From a checkpoint of a small transformer trained on Wikipedia.
Size: 14 layers, width 128, 2 heads of 64 (1 for keys and values), MLP 384 SwiGLU, vocabulary 5056, 3.42M parameters.
Architecture: RMSNorm before each block, rotary positions, biases on query, key and value.
Training: a variant of SOAP for these matrices, 167M tokens, 2547 steps.
Each number is 128 + 24 x the weight over its row's rms, rounded and kept within 0 to 255. Layers, rows and columns count from 0. Numbers have three digits each. The size before them is the row's rms in percent of the matrix's.

# down: layer 6 MLP down (transposed), 384x128, rms 0.0825, rows 317-383, columns 0-63
# gate: layer 6 MLP gate, 384x128, rms 0.0828, rows 318-383, columns 0-63
# up: layer 6 MLP up, 384x128, rms 0.0827, rows 318-383, columns 0-63
down317 101:115115139140112167132101119117073109111149151137117158135136137148092170109129125149122097108128141182158111081130116135117118085185141168116123151137166148150147148146140183114146131147142124
gate318 104:093145145115136155175183107116153126102123142153061112137119126147146155083129138120137136112132146126097132127136124194137121155126124131136150141124155148119110136144114072173149127135080109
up318 102:151150108114103136071116134126161140150111126108090104134132145138135127137127124125097098136165107095111085104126141099057142139135085116099125136150109156161130114154158093140148121151118180
down318 100:086104128091120136131090126166124091153147127139146107138149116143149147090118136144088136101114134148064141106125090128108155120091104114126147139148102152110134115076127157106128104129100130
gate319 098:131120199135161076160136108110114141128156109107187117179128128129135157104110094105096130101099135154147149100092130123103134136126119134090134129104101128099114137104090127114157102133132131
up319 096:129143136134157126118109150139125139134128150138111145118207101109106121130137169157091142156116124119142078188132083097180115152147114135140120108087114156143151120103147120156106115132148118
down319 094:126132053166167126112085140167115130154131165116107111155140133140123120114127129106139123131187151106075170119133157156116118132187126095143119148127167145148114150154148113122105117160130125
gate320 097:114127149133084161138144166139105158125119108110139159175158162115137161122109113112162116118124146131130098124120131166124115093145126115108188119075138145124080114119122109123160161147083156
up320 093:106136153120087120161125136179155115117148128144111115080101135170195162110159135115098110133123099140153078078153158121140118137181130110114093128142138119135129099189143147149095126129156099
down320 099:097125139114110159183173138086113125104136101118140182121174107099114087107114136105126125143116133159140140155205113161125119110133107183118106140133115128107101126112139114124118140163188147
gate321 096:116148133161094162146142150122158114093129086113170123164138111146139106134151117113152130092110143122110133155144103135140113123156137075131094097088120181141143104150116101147140101137139101
up321 105:100160131155136132083128129110148097152151132114161145137090142146181100155107105122119093169145131186114128103147107104112101137130103142159103116118129129124168147110152102137161197095116116
down321 097:135100131121107171123106149139122087117111108147132174098093100059136121165101108160128138122168146143127142075112120128130138133133133159170112119136123123143114140137111101114161153149095167
gate322 095:089144164108069130122146095153123085101154109124113134137142152122117125082121136094129141159151155119148089114119135144135127150123136122090114150149139138143145122137118086081074099110137160
up322 101:116122111150109106120119127120146124124117113158165130130085106139141154126151165108132133082164171106128149120119140122154129094137135136138146156090114116124146129117146150124139087170113142
down322 104:125151106138166154166110124143119166152125156109103158093116154135123124138137105155157119117162133073188163142130128154181132105148143134137099150110108145092115132102114151121107118145137140
gate323 091:097126102106148132166126105160104102139129137093127133146132100096130163121171096067132136138137095119144137141121137147133136107147063115157096135095153124124150098134085110132156111140109112
up323 090:158114141151126126125131139123086156091132147120122137175110120091128103151107136132125099114130156138118146087142128131105121097118111178152167103136163131133079103113109146099134156161139116
down323 096:144167143151140108138134085114111136121148122108114130115183112101132092120093129106119083152119155134139124153147120129144144134102095125166152136113137142122082152096096140132169140146170105
gate324 108:142122077103122111096180177106132123101112125111128127118089100109141131167113131165104148158150138119092128139140113157186166101126131108134134140143141132108135088139127113114169151127167133
up324 103:145144136113127093154097107157075123126137131152125156162148152138145100157160146132140104126129127138115113155140066142124131076107130158121076123095110130174147121156176090148162132127137122
down324 103:127110106102163156128097104128113119095142112111076127102158133128157129152093130133166100135153107129128163157086095148087157097100129114150139130115128110135137111156163136126138142151124123
gate325 092:103153154157139146097159083149151128137109124073116136153150135145139132114103105134100138114127130101134118103128150136105151098136137156169157084097174141110124104147118151167114088123124100
up325 095:145117154134133128164107107117077118142139137102134111100127137131123132108191129142145130115114128114107148140097109167109148136115167127106160138146129137132150188119147079129128116093140122
down325 099:137138146123132095110112134111107141091108133083102138095161099138124198118109113131109132121141110127087153153105083171105124153115149106102111135157130160121139141137127166168115155111140140
gate326 089:142144144140167161107107138169124116140167129116084153140128146140135160145154105155140158183151133094157114124092105184135097119171114157119110116105163102080124123140101139130064131071115122
up326 097:130150129187136094108150122133105139114111133128123119139127155102066126086106168154140123119128143098083111112090126134114141143116116111104173082112094130188130091101147102083110174156111158
down326 098:156113118141106115133178121137120116156152145134142138126124164129108129103140135141114141148131115156132098163134167115190163089101077120119180108112155146102137119136103098116130136112117154
gate327 138:084115113116128141134162154156086108156127099100098145147120149111154127120160140184117089127169099136116136093142176139128141121096087152123164117124152132158110104148117125138100133136187104
up327 123:118138132132151157134136167094097120138169078090119154128103159079136117135147133168111079124105118119116119112154138136124143154112104106169119113133135148140105133107174090135125145157182093
down327 110:115106086116122136133132158101099106084102131156147101138095141149139143103095157130105132176139132136121116127166144167095144163138068087134148118093124132106121174096116165122113124149134170
gate328 093:119128152132134122166133106127148094150115188131107130114198151127117129142088135116146133158134105131136111144128130132135113151118180147185124138151161116122146135144102131151141100082065156
up328 089:137155174095113137147140133111089156118095110116111077082136101120103096133127110121142126138172121148127143145089124144157118106069132094092155137143100135142108079074121123128123125133117107
down328 098:126152127098114109100132136162118083112101135149120130112149123114132123104110124149117146139126149137115093113104187147119122139139115082131141054137070148134113097135094137111115135118178128
gate329 099:161127105136140139112155164145060129165149163112141133169121094167109154146120129125128147166163117145120139076159134145161147117111104102129117139105136090145120144097157116124133142135138118
up329 098:105146127105156121157124098164127123133109139138142144111152160116184103145170140124145150113145116158115099109118107130112117174116145119116113126136112136134103103124179134095139129075146130
down329 104:187094143136145119142184104184169130134132110130141125101117133090105131117123107148122121133100167103137148122135116102168116115136127139152140086112107135124142129124132147168099127101094166
gate330 095:142105157102126122143125128126121161095125134135110133137084109139119095103140096154167156119147095107148116156095124131155096114100099125140117146112118104169147157149105158084158138129154147
up330 091:099135145120140114115160097113142084172187145138112161144159127117152142122160072127185099125124113138135107132159123173093125139148137124146146165117118108124151112168070110102132129129092112
down330 093:118172165119119104125138163162123116117141148136100133149107093115093132135141121141084108131163130152141119141159127127162142119059131146113124175114101093150138168128115106118147126156128139
gate331 107:119093142107108091126145106074104140117142119143113159176123127127153140104132150115111097104113123115119109095153113205159072118110178098140130185122163103138103159146145142083139123146138140
up331 105:169156125143177138123116175146134122136100114151118161110111135172139126159146109136138149127179128129153174136142128121142112139112085154150092068114112153127123152141114145158084088145131123
down331 107:139143143162129117086158114137127098136136160141175119118090131149109172106110102154120125088136100091142120130129166129124105132072158168106150135094150092156115162135131150125128090156160096
gate332 093:178120162175130128144110135095120142108142111137107135169141128112159184099134118132098133091118134128177105148124114156088092110114089127139167111110096142158077125065136153131116121136117133
up332 102:187167123157142129134163130116123114155114190108137116109151106167098146136106152101141148101128116177115096132127095125145109153170120109131110151121125106083099162125138121152136192113126158
down332 108:068134119091120112135123145136117151138113152110114125093119116144118091101134163115098124165162114127119097136147089121143152150176137126147098170118104121085106144112136124135093163117122197
gate333 089:149128146156154082106124175075126142135102126147144131146109078085093145121124172113133105138118161104085122102097116114203167139102184134116119107115131101121153115136127111076142114147114109
up333 092:150094155121141082141134207165130163152107133118117158147129137135120143067131152134124171102165124131118114140152131163136126088161176145111109122149145093145121106169092136114138105114151131
down333 099:107104105121095147140090125138145113150110153163132136102147129146148134129152141147129168099088103113121132146103125099161135129128176107116090132113143106174145141143148135203109150134140156
gate334 088:113117159075123143108156121140132116149125134089122081133130117120146084109134124108128131135094163111119155111166130086095077153117109150115167136100105166114106118132129130140124115147130110
up334 091:117132146121131130114098117145129125129157099150127160090115119115171126158151138100075099118134124105126129133121143139135118104136139127125105107173109120140114109127117158155090115098161127
down334 081:130124113131142116142114128143151144107127163171148125138124161133097099131127141146099113138164131141131118151104124130193157146100087133095106130108093142153149113179129137110112107129149145
gate335 100:093110158088123066132128159140162128159130163120103105141098103117146120116135144137101130113115154119108122131104157140133087127120104158096104158157114155151104097136127093125152115112154119
up335 100:108133131102109083141155155122100141152082075105135145150082130101135088095131155144149146122166144122106134124074118097130118140143121116129117089124155164145129131112141164158119072139169109
down335 105:114162120174158136134130109137120143129167086144111077152143134129175086145145082144144144094167118135149175141083156106133173118134146109117121128149146136110101188104099171116100123133100110
gate336 096:166150137101165152109152142113147132123106183121152165152123111138110151115134144119135149130152108143101137128181139117119119108150133120108121123140164137135166132167103173116100120132105150
up336 098:129137144115135098094156163126126120123132161124122102165106181144150128139127173134133103118125121097120128133115147125139135107097118104135123163102094145130110134133156155128157094137103097
down336 101:120133127153125100145182158181151099163149110153132131127117160127127114116114121113147153144147149126129128158108125143122099107107120069124136170116138160109116135133126070141133128159120128
gate337 100:116091138100162160073099085126076092109133153166128130132129139157086131138136147158128149117121103126122152113173104146112118171126126143170148079124161155106137139161100116157146099087134157
up337 105:121131139157161144138103106118096083160120117143125143106132173091132114151136128127111065143135106106122151147131168120088144121125166150153131133105139108143130149129170078127119093125125139
down337 105:125106118136117169085146115116133104109123095099099163100119099128134113158126130056129121150125154132123153138135138128123096163163111131154130157121127169156102161156165101150124102118149124
gate338 099:102088119124100157108138137090149122160144112138173149162120113141099128128115132161127146189139110110121124120131135123142194116129078100113142137113143128163137131124093106146169120185123163
up338 099:153094097099077170132147136138102160074118167132130130114129123137145167117132163122122124149170152127118095117133145148129129107132145108125165214128130118131117112135089160132075111150083143
down338 105:106140130104146128137160149134130164152100129104107097099103095134117150113144102152114121113132121070171146117117113129108139105102193107087101135157138139105109103120129119082128127141155156
gate339 112:104112106181146139116172107156171107162124101164108149101139113125167115105119128132110142115133122128147128101166145119146107180159100127145141119123129146116153107116155156106089163096173136
up339 100:152146123120129123177136149108134169143104131103121099138127134111076124129151141115148111144140099137106139149100114163134138061130168128129145167156138137151088104168157124136154071153112097
down339 094:109122083176151156129150134139159121157114102144098142086104141124165133129129122151119126098115099140165138106174071122124135192123095141110141143108129160152138105108119163164116137071148130
gate340 096:146119095116165155120133148131125138157100150101193139119128144155142160153133117132150113124107136119143123139090134119160110161150148146126103166129190131157140119139121139138173127089127095
up340 099:123124125171130111140103127099136151094111097125079109110135139139152151162130151134120163116137150151135115165141132181149143122102149117154132152105138149115103157127157100147131117141107117
down340 101:124155134139097113094180167139107146143099145118159142125088132162135139114126101079105104132137110178103136117087148145089121136119135141145139126100158143194134111128144151155147132138090104
gate341 095:137153121139120148116143118127143158157130083156105145119096126154130121129103163170092121101119096153124119160097102180162154166138164153152106156074115117108166104133144084125146106116138169
up341 102:176109096140138142152172134152116132133107098181143074127142131128170129111147138103122122132151180127150143130161126141127105124080162113138155128122189124115151091145114116140128112153157146
down341 103:141186117131146107124097154098130151132124058113177157105117137095151137133122119144100133130164072102148122113187166178128164120121133111105126113142109138107152131115129111121128179164124131
gate342 107:155133139120198168108120112113112137127157150079179109131144151124120132173115122149071111142151137157137123090106127114141174122155150111174109129089132145129143125108121162146133103131134146
up342 111:146114070152157125174156151101137124171121096121156156137111097105123118096155118112134139151123125176149129088125107117139129122115080105119147130172098148133157108131104126083111089105094143
down342 099:121109144131169087124101133145123136150151123114144111137140084092136121147111132085105174157155127102108116107153105072118160133120112119091126154124123156136127106189100143106117141135137111
gate343 104:158143168166098112104150110152095091147163149110137125097120113123149144127149164115141165138115128074201074161173149132148125141123071074126131132184110108130107125102115135111136160147143124
up343 105:114123145128129134173148110122109118159112122118127128069093113131128165152105111109132079123091069095192128121174087149138107099136098109128107149174103137124112129169115128116150158168124080
down343 098:105119135154151093131122114150089148089100111133104140096142154088120118108098163101166112105118111076111121130154108073159108132134148158133126114132124118133102158148126112142083100116103134
gate344 095:163169130136153091108102125055102127131087125117169165127126125117159104105125135101136143089179165145121110173118128146143165134160152109146143120144132138150142165108167081113154118117133139
up344 093:121105112123136129139127128107137123102134086160149143168137117111139160121100153177114142093109103143114100112112146139104154087112143175136142144111112150131122159074145118092145157155125109
down344 099:107183139107061163144139162129130106123133114175118121117140131131071109168099163112106083127118108132071144121129117115118144146112089143144130091097162093115125148129081120095066121118125155
gate345 086:148098146158177111119099137170098124104082152134150142120167114126103132150177087151150152158145133183159123150133117096155136137129121085148122102125109146097121148156069118170124138128108118
up345 087:152125136147151113104082135120120102158133088111159089106125102125180161126140119097189133113134146127148112144104120145094111173140123083102119096140109158125145113081131147103126122120165174
down345 090:139114148139115094085113113111095146186156145139137146088119140168160143132173150136120126127147111151119095105105121137103093113130112125082130148119122145122106135124134122119158107138167160
gate346 108:109167124118161125122109141134136106123158159102131118132137115160147146122126137161141128138118128147155158094154116152163113135117153093126099137127114157106101113137177093141135117152141143
up346 105:104140123110168128147143113095119124150156103156157135108100131132094137153134178135063149161120176124147084080162130101093100104092124132127126127121130165105139154126109162148138133141173146
down346 102:132121107117122175130155121132120129142135105079123126088095151158109134133103111138148126164096123147157079102145128110135177157130176146103104124126129123167103134096118146121112171098158092
gate347 113:180184125163100141104126132126147066132094138130121123144095124170120133134146136152124115136151104151115122124109136182107131153126096111093139127135156118162155111109109145125112121124148153
up347 108:132141149136139124127165114126110089154148124120132159066122142109138151137160153121183164112139176114142166146163121109145152111093163101076135117166124127106161084156091145101140140121104156
down347 112:095144129164152120175151083103093142106137143108127146121120151137164159059127150134113091145119178131145172120139122158141134111139098121132157163146142084150129098116059103144100130143101121
gate348 099:169157114100106162115088097126109132112159128143130136159136159106148093139157137096094128109118156161137122121068139113129138162098167159134146161097107080148144138119142146097127156133133089
up348 092:163108107109118137122127109087104139148109127150132183136109146089107156133153136149135147138136155078114157111133123110141115109101111136136150136107154108157102117123111149122101129123131102
down348 095:154119130132122174111097102165121148112127132101080143145137117115128113049124105130143142138130141151119121140122140173093118102110100133126133093132138144127169120123147126129114150140119169
gate349 102:154120103121102124104092128145087160100174077175145141148136092126155135160172123129093121128134144158124128153130107129114127146174126137113147094149138131172142110091144148173153093141117143
up349 099:132182116146129120144115121113133107109162120120136108148114134139163119141138121189128111162094095146120106088174146128128112129117145117113136153114134077063129143184110113156129120108137113
down349 102:137166148156133146152144153161141164136149117116166135115146137112140079136146119142141118116123153154165137136123131078159102162144120133140090126159118145147103118140156138159120129149125094
gate350 115:175141116121103141148112139158143149183143186061101092123144151137153128172123091112102145120143119092143147124123129125140121136145126118165139107126088122105110143154113095125169088152102138
up350 110:107114116120138143110105078113139118117152123094139139107147146153140116090139139119130096144143108092111154105115126118118077176142137112137134130121136138172142143171122094158127124154118114
down350 102:147135140123071120150092191150114154164129206157152140164135147133176125123123078138130177135134105127111120146131122156148103163147121098127117148103132102086118081111168095155130129139134156
gate351 101:158115153151105142147142119136133113143118090151143063107118106154118165139122178171099170171116149102120121110139156100133098136095129134065160132090069100135125132104153169130103123158098115
up351 101:157136170145113119138151168153126123169138109132150105147117120128138164112123190153161160160086147118117154123146120159087111144139087128068137128086095128113157123129173136159139127133078096
down351 092:129117166169125128133140134143123114149111129098130144147094166130109137127116105117167128139114169124126086148147104153138146120139097124144132199115152130129111127106140140124123122131132115
gate352 101:119171143124130147108130163112154072103164135120122132122127051116130155083132127113098126146137159159123116134113154180116129122098143076156125112139148117095147108136143080120143140175120154
up352 098:110157126119132103132137139140120115188140134125132116107137154088135152115089126102134128159111078095133108134129146160113086106108094116124131127117100121140072137108110140128091064102120107
down352 097:109122155129139138155103116111087109112157168092158124094143143121152138060174100134103128104088073134168108106136149162173087122088139137116146094130154110126103126098115133134104156128145135
gate353 107:114082070153062092133150139135144152086094176123128164186113113138121134130152154158132089160104119091116119121151124101115123130158126143144126101105153087110181112157119119108113147174125129
up353 100:055101118125065167126148074117135116152154138147109089155152092078107147141113145085148134173112121096143108126109166128150120115089167113121106107091114159116132125164109108095103143112105097
down353 103:125090071120131134135138117129114141115111105117133096138103141106115143140130119089115113126118123110104148155146138097125114158145167111097109128090181124142136139159186133112108115128118119
gate354 101:123132114114122132151152161114148126122112106116169142128118147150093151162127153170103131135098131116135153147158111107175139123133166124108156132125145143150115099162126124132124119178124068
up354 101:164090107137130132111161111112129117080124147155135129154134144105149130103124115090140095098133166115100117100141128154153145147123129187186168170107120136143135120148117139154186136113116069
down354 102:121117117122122093177111154106110139103116149148118130122131113149119153108110175112121090092149155103065146099136105099147142137106129088137136132106158167142102084091130150103151106144101105
gate355 094:153158131135161127144125125116135140147111136125149111102084136169132165088172155076165117103123134182093156135114136110126085106181115166151114117134127127150119114118114141153153136119120097
up355 100:132144093112141125115118124163135099102131153094153112132167167142132100119135100135120136176069137126128117130100103149041117143122146109139154151167102089133104147140123102141096112106120100
down355 098:129105156137135150150112131098180155115150129114145129138121165112072147138160121155139141121102100149083117148118163121140084084104133121135124160130145170127110107107128114154098156107135132
gate356 095:112123172123146133157149123107106107101073159118121159125120124124062102139099115093128095109123145154105134141169150086165145103119129113191104130141156109128132129113116090107193116125155116
up356 107:130144139132085086084133118135133162090149113179106103106136132139197156131137132161115141141085120158117096126117148123134106164100139088070097171117117131099117129150131171111107116184125110
down356 103:118079134153136130148118114117093096152141152137129104105167151121093148167157162134130157127074162135156097151134105108133124141144113108110103155141099145107152123126138153093138133158100108
gate357 111:162133160130105130149136100100157117142147120092144149165132106098129102096096098094138099155150100149169128126146076154097100125130202172115170163130128167130135114126097146125121106120155125
up357 109:157059129136145137129087160103142130131151159155139149118112127118107091116149105122162148133142125120134146116083123144176098118099171116187140151149136095153127155108113133148123143167121062
down357 110:132107111116104141133108177118134138121145112170094165144121140096119136127118094140194152175143162166106143146108131134138098140160120115147133140142152105139121151082114076112145103147125143
gate358 102:136145109098142105139112119107067103104139106125112127165170149099144087131125113127089165136109148170129158123143123091077151144094182122100134148136169087152165154135088107145101079137161132
up358 103:096104114093134173096136137143149164107112128086113105099136148097117138161147140175141099150147139144087124143153117163125108123179100116099147174130141142113104089132109089129183118067111177
down358 099:109133153163159186131108143134161094182147116079135121150143133134105060124154137116098122088145130139111140116120155127100105133065131155115149105103127112108160109156114096179145092103123139
gate359 114:142136101135147122123142173105113157177147131140120109100104137158093121122135153116156134087109142148132130109165159129154126137096114156144122128126157137108111075111126118151105116110159125
up359 109:159131148130127098161123114129135107113147116079165148124157126118158144115088150102118164150123122082152173097144142157106144082102162128138143141120115102139082075163125119115149152101126125
down359 110:158080152073124084126146150113153126097114094146099120100124122108172108161114139128110093151141145135081151099102094119146138127112150127146160095097136098132089182147178130142145142153120135
gate360 099:133133136125113153122111134146144180127123105169114088130170095095148150165092113118114140167142137153117113137093124119087144120124100111102120130156182079109116123133157150148158117116141105
up360 094:121140111136139127124153118112182117110126120097154113129142154156105161102108087132140135119106142094134105141163118171171110139113151149152175108131173127140145133156127136092136114126066161
down360 099:129150126132128101096164099114139106107134165084131131160153108155127143122151124124129166090102161144087112139130089130119128086156132129139142158125091113135148143081154142074099106158185159
gate361 092:095107138127124181118123070172095145089087122169140121136130146162103174142133139168167105160151125148137120110091117147123101131115140142103148144106106147104138131174100158167162122113113168
up361 085:117131157127120137131123116114114089151112114112140124075077141116145100115160138111101136129121120146168106130123082151132114119159155120118151077153119139124180098083135150097141099100154121
down361 097:162135135151157147101091084134098159132110125127132133147129128139118173138103138161144119156164097114137129088107106107146117120145121146077145137133148146116124124128063165130081150131116117
gate362 100:132090117138120151125121108118160145129133088124142133153129116128081110154095092101148129068116149116207087113125115105107140130138112070109137126111111160157096125152114089092140155116145138
up362 099:139115110133112143100115132156084144146145188136095126148116130161128151122142161106110137152120160107132127123140114159148138107102092110140160147149146147140142106145157129112120134146112166
down362 097:131114133145085106150123150139154123148098112100135093145088143100133137135114173123118135144160179100137093131114079116177137081111116154093134121122100114101118148121134173153168109148121078
gate363 087:118127122158142169112090105128103162127132142101111131158142100098087084140114085118185094151159138135122125124162142131133078128140154117145182066126104085099151130112147132117128139108094145
up363 093:120095168150121080097108079096143114167161114116111125136115147179142110165123123089161155109157139114113156171145112149077133124150125127102124141122138133117105194147102162072131107144111114
down363 089:153171127099123133072089151160119153151128176145159138096110145119126114133118139164121153169118171062091134093136126099152061109172101119112147131111148161146097125119134114097121114147124143
gate364 118:111115165109138132078158117114108146112135119041129094155151167128113107167159096124167109155110131118157143160159069112131134114108080155142124108111128101147118100085107129132126144176136088
up364 112:083150138094112120111083110125124147125133090099128106082160086120094125144150140126160113116125131130154120146145145147180090118119121145104185154150133142064127134104141174132123101159130113
down364 102:136129141125144132134168144134152097126154152128165151208108205105129146123119077124115131112131112167120118087096142133106128108124120133133135150105156128137153128150095145095122128129104154
gate365 108:157102152149142131148174147112113127106060129151136080111127136151087145176127152147159120131079122130103143152138143104152153150135125121146125101111143170138098137123140165066158091110095121
up365 104:155121125167101166127119144075104135099064105087129131132111129140134145121123120125102174161071116117117136142105120109097152118138141145088119129107125131104152150104125132099112154134148150
down365 098:104130152138135147144144124135121184107119116143122107200168130123102133141136122129124176194078109154127143130155142165092119155100149149081127111135124180101141120103113119146118125091097103
gate366 088:109160146118127173137144162149108086107124131090145156105151135105107151143151107120132154131136158143126152164142121096136160122118094082133139118165159152094133146100112208133134121137130166
up366 086:113108125162117160113124161137104108157122171120175134119118121130122109138105094149141116118132156162141121123119107113109123127128088127129097161119097095164086118162147132161107085082131135
down366 087:147156105102131088117154114120130110130127093145101128146150108141092130134130094127113082137153144095129110138162164156117153117126186157121142172158126156117108120133116148119140114148113143
gate367 096:135114120110137149108127111130115107129157148122103069120163165064140109152120089102129123124115133124131145185125154122152144111089173144132137127127127111155163135119096158142140084122161132
up367 092:138125134158143110120141125135174183144117118129083099142112098084184143124121114121115089096158121116142136116117162085168144113144118106115113122170146129149120153135176141098138173134147119
down367 093:102160114091132126071153129117101163135142126066112158085160157132135152109153104127143174158160126163132120124119141135157076154101108122103107140134135102116132139141111163133157142137141139
gate368 097:145108121181137151166120106153109155095172164070150117141155085152131146195116143143118129100112074142151120102134137122114109106091114185120140104150107112091161106088164098114111135149151136
up368 101:167106137132141134108133148097148119118159096165154147121131122133102140098150155136083100092105121112161147151140133133133144156137140118140090168177128116092136150157062130175122149171134124
down368 102:147091092116132106062145095151116152119153162183134112127136146133095122125141135116134108106178165083154116111181149129152184132105087132166115129122106137128137141122084146147144167149155145
gate369 098:115118141118166111185130114074104133137135150138152165108116157127133095156132139125141172162160120185158114150163112093156169123109147111123100130136137141158086144165152143102114092110152109
up369 095:126130165148116099147146121155125130101134110119107073153088109126133119139097146090131126125153120087105104144117118096144123115116107093177114133112128115123119092097152162111148099124113144
down369 093:154142114111147105049067152111105110169159099110132145136144162119123138153154097108114162152146124133112112110085150104119153130163122103089117123150081156129146160169140145087140139126127134
gate370 116:101142109143113115104099114128149125135115140165099131125120117149170135181133123099110159119110153159127195112146140095160136137140175139087091115118118116178120098127141089133133131162137147
up370 126:124129120168120156169082159133161132170082178107155113113128143108145126181140138118125140169144142125155179117138155127139157150141116119080116140139173130144127124177153170100116135121133114
down370 097:142113128108128136138089084118178115111153124125108150148158155099173130133095124101159177130110117142121165082102169073141159127094131144137137147084136173184113123133123134171100128073140139
gate371 096:119128141115138175108138145126126150166171183151113133120153126100125098120136108153120125131105097132136098172154094117089108168152112150146166123158180117120151162108122144111124164163151117
up371 095:116125060097115162144145091133165131126131141158134143129120110114112115121114144133111161130162179146149111139119128164124139132143121146115150117136096121148096134153157164135110109101088150
down371 098:156137148101125103150143175165138159106098053124116097113157113095132126111127140108121116107102086097106099094144140074127114130109156158121125107113150128142111128163110108124138105182133153
gate372 097:131135173107120118130131111129106144144119157124102111110079140153127149143128130154102122099118145158138090157127085154115114109119145112126120093137197142148159139117140111103135135107146108
up372 101:119134182117119098140121085136090153131120167127153111133126127158135137100140081126117146143097148149125145107100108134100136128148142120124135066106154153126172141122105101120129113146125166
down372 102:105150151107142118122068123156120123142178115122156149075107109180139118158095106099139170138084163135090153116107157153121116119144126100098112105112121117132109142124107140124147137109135158
gate373 096:076139088124129116151141132126139120126134196148171150120158130142088147149161135139106124136079153142132145145170123162144151165118136166145118122141155112178135128124172121132113177116129140
up373 101:117156074139126150175138095147105134065097170148128106122106165170091150136120131175128096124126121079118127136121116137147113113106171130165122126108084162157127129125135106127125135086151165
down373 096:139135139131124097139120139132113091153184086130144156117135133108145117106136128152150151094164124142125126136122113120116153172101101146109152080123131145090093142082135116196171135139121159
gate374 096:103126137097087097093154119141160151158129118099147129140128166120108130120092086155111100106097120138202138128173135103110100132128125124114159119105140136099116108114125149089132129106154160
up374 092:155122148108163156175106137136121109125149131143159117109097148131084136106130131126098110099138151151129131148068139144121124125140138132136102164127130121100106082141108117135106158166155109
down374 099:142146094149147096156132098127121126090107098134175151082147134130085142127124150146129152148117111131094145115123147074127137119152142089108114133158123145136113061124146093170151167136130142
gate375 107:115150090087127118072154090139104147157130167150114138092169157110121093156128094108145126140125150162122133095063108139147154122168110126116140123112142150092111119150121130107142126091113101
up375 107:110172106133169173175124146126143128118167135149139132134087148174134102160131123114146127108152144129163136090124087122132151097084090137150119129121150091148091120090150117163141110133136117
down375 106:127124177146100123116123135160110165115181126138127108148116149138119109178128137093171148123145140154146105162133061132156113164111096111134145112144125138109122162103119154143136160141141101
gate376 093:137097132125128119136114104159116086112097147132140125108134096132103119138090059118094181160090097126131107145119147133115110121127146094150137037118113136102107124148116149145088087109152156
up376 099:139149146134125120164154122159104128175119169137147176141116135123126135118108120106092137125144160123143168173119123094137138103145158137143109084129139155109111098100141158132147144123139164
down376 097:128173125114170094106131137153117124157093113079098134126145147078092104132167129131132192126116142148142123154081137133127102122122146153140176070132132153124102126129139096126141114110156133
gate377 098:127159125134113119098144135108150152112081112114119113146140101086153112110156117161149137144078187127125159134129141109093081110122098083137146130167102114156098136124137125128174115153128163
up377 103:162120115163108123091091134131134137124168121129139176112135123129154106187098140134171126120136128103176140132128148116189138118071109125144166155113123094106116101139111174094107105133148122
down377 101:144103107128118126142084140115100094150137163092137140170165110132136145133122104122133133116115109152143071147136140153127138136157162123151145169101111151129125117128113160137143119134148121
gate378 109:143146139127104121096113200144127113146100124142181108096123132147132125116121112146097128098117175147129116198115128162124145125102150112129141133096124113132068151055117111166124092123110126
up378 106:128117119115134147105135171085142116110151133077162156108093098141158129091110117114126168107086161128137096135122131158165114126156148155162098144131129128098129143094154093132139151139122101
down378 105:160122141150112129155152115134163139113172151136110161100100117127164117097093170130107146129107096115132108123144123105142105095104122120215150110166105155129143138154119096110106152109091115
gate379 093:142128164111158188141086144106143112074129121111138133141100127135138103124139107112114154110119127105175154122113138097110095124167138150157108137096119114075098118115143126126092097160121084
up379 096:153111127142097119106167159151119149146201114134178091114134091100105078108133105104153122141117144128156125113128123154104108131115086121130177098127085144108118103143116133115097174101146134
down379 102:099091116122109101135157127147132154180156157098131084125106105104131107097138118143149116144144153132087109165120090161117119119107132101112137129166121147162159106161111091115122112089098129
gate380 101:136133107110185132142132102147098119110099153115110095158139155140124129110150107150132099047133145129139109143147131138132109150113176151103150163153115128109120150155133144155138128146150131
up380 104:131129099116130146114143132162134087108092144100102142158097119121121116089141090159105136135083165150125142138158161148095139138101119129093177102098132100135165145109117175089163112122132150
down380 096:136111114147116137145175112136139148095162140123117147169140134168109118138150142149140141121099137115124126107117145109164119128125125140121153140123123121128131134164080093107127120105123129
gate381 095:119163113149143091140117148074155136117087128087131119157147124129126155129140152172135150137127114131092152135103138089113134113139143171151138104122112154142136110123148117083141099107149132
up381 098:130128115124139123136119133121137096162128149203159132115109113153145112124098127161093126107080120192131121092128139098130144160166110118125145139119175180115157136130091118152113118148107149
down381 098:150116106096153106122150153138111119128131100114101115163098135130113115123177098174151140199140143125098135130123163134093120139113120151112095100131098145123104082140181124153150104075119150
gate382 105:133120098160158145143097095128110116152110146123110088137118131106098133143117125108151142091130089122164121113129153121139158151148120093116093138117148111126164131134123136137130104113132132
up382 106:109128159125091103124120132162142120130130107071108126126097154146128160140172089069118117086153088114151163136101124074141161110143161165107161139107130107116127092094140136150110146139170102
down382 101:124160127156108078110107142162099120144149146118169163118078119133141098129127052106124150127142096131150111169132118144139112141143117127087182149112138148110118126125132117139115187121190112
gate383 094:142108143123103146131148128105119107101100146093094157193121123118113137132138080165126131116089144126122156103145114165128107109085092110105131123105110144141137161114100114099136112118133102
up383 127:090145157116092102139138156117101138131138136175140092103125148110157136096160178110149129113125056114134097106094140154145139073115109138129102106156124114185133109118129101106109117151064113
down383 111:102132154107115119116124142115113156125143145195139129105136116098123141131147147109139123113105068105095132136106140176125140058130088104127107128150136119153147118135120102092126093161071117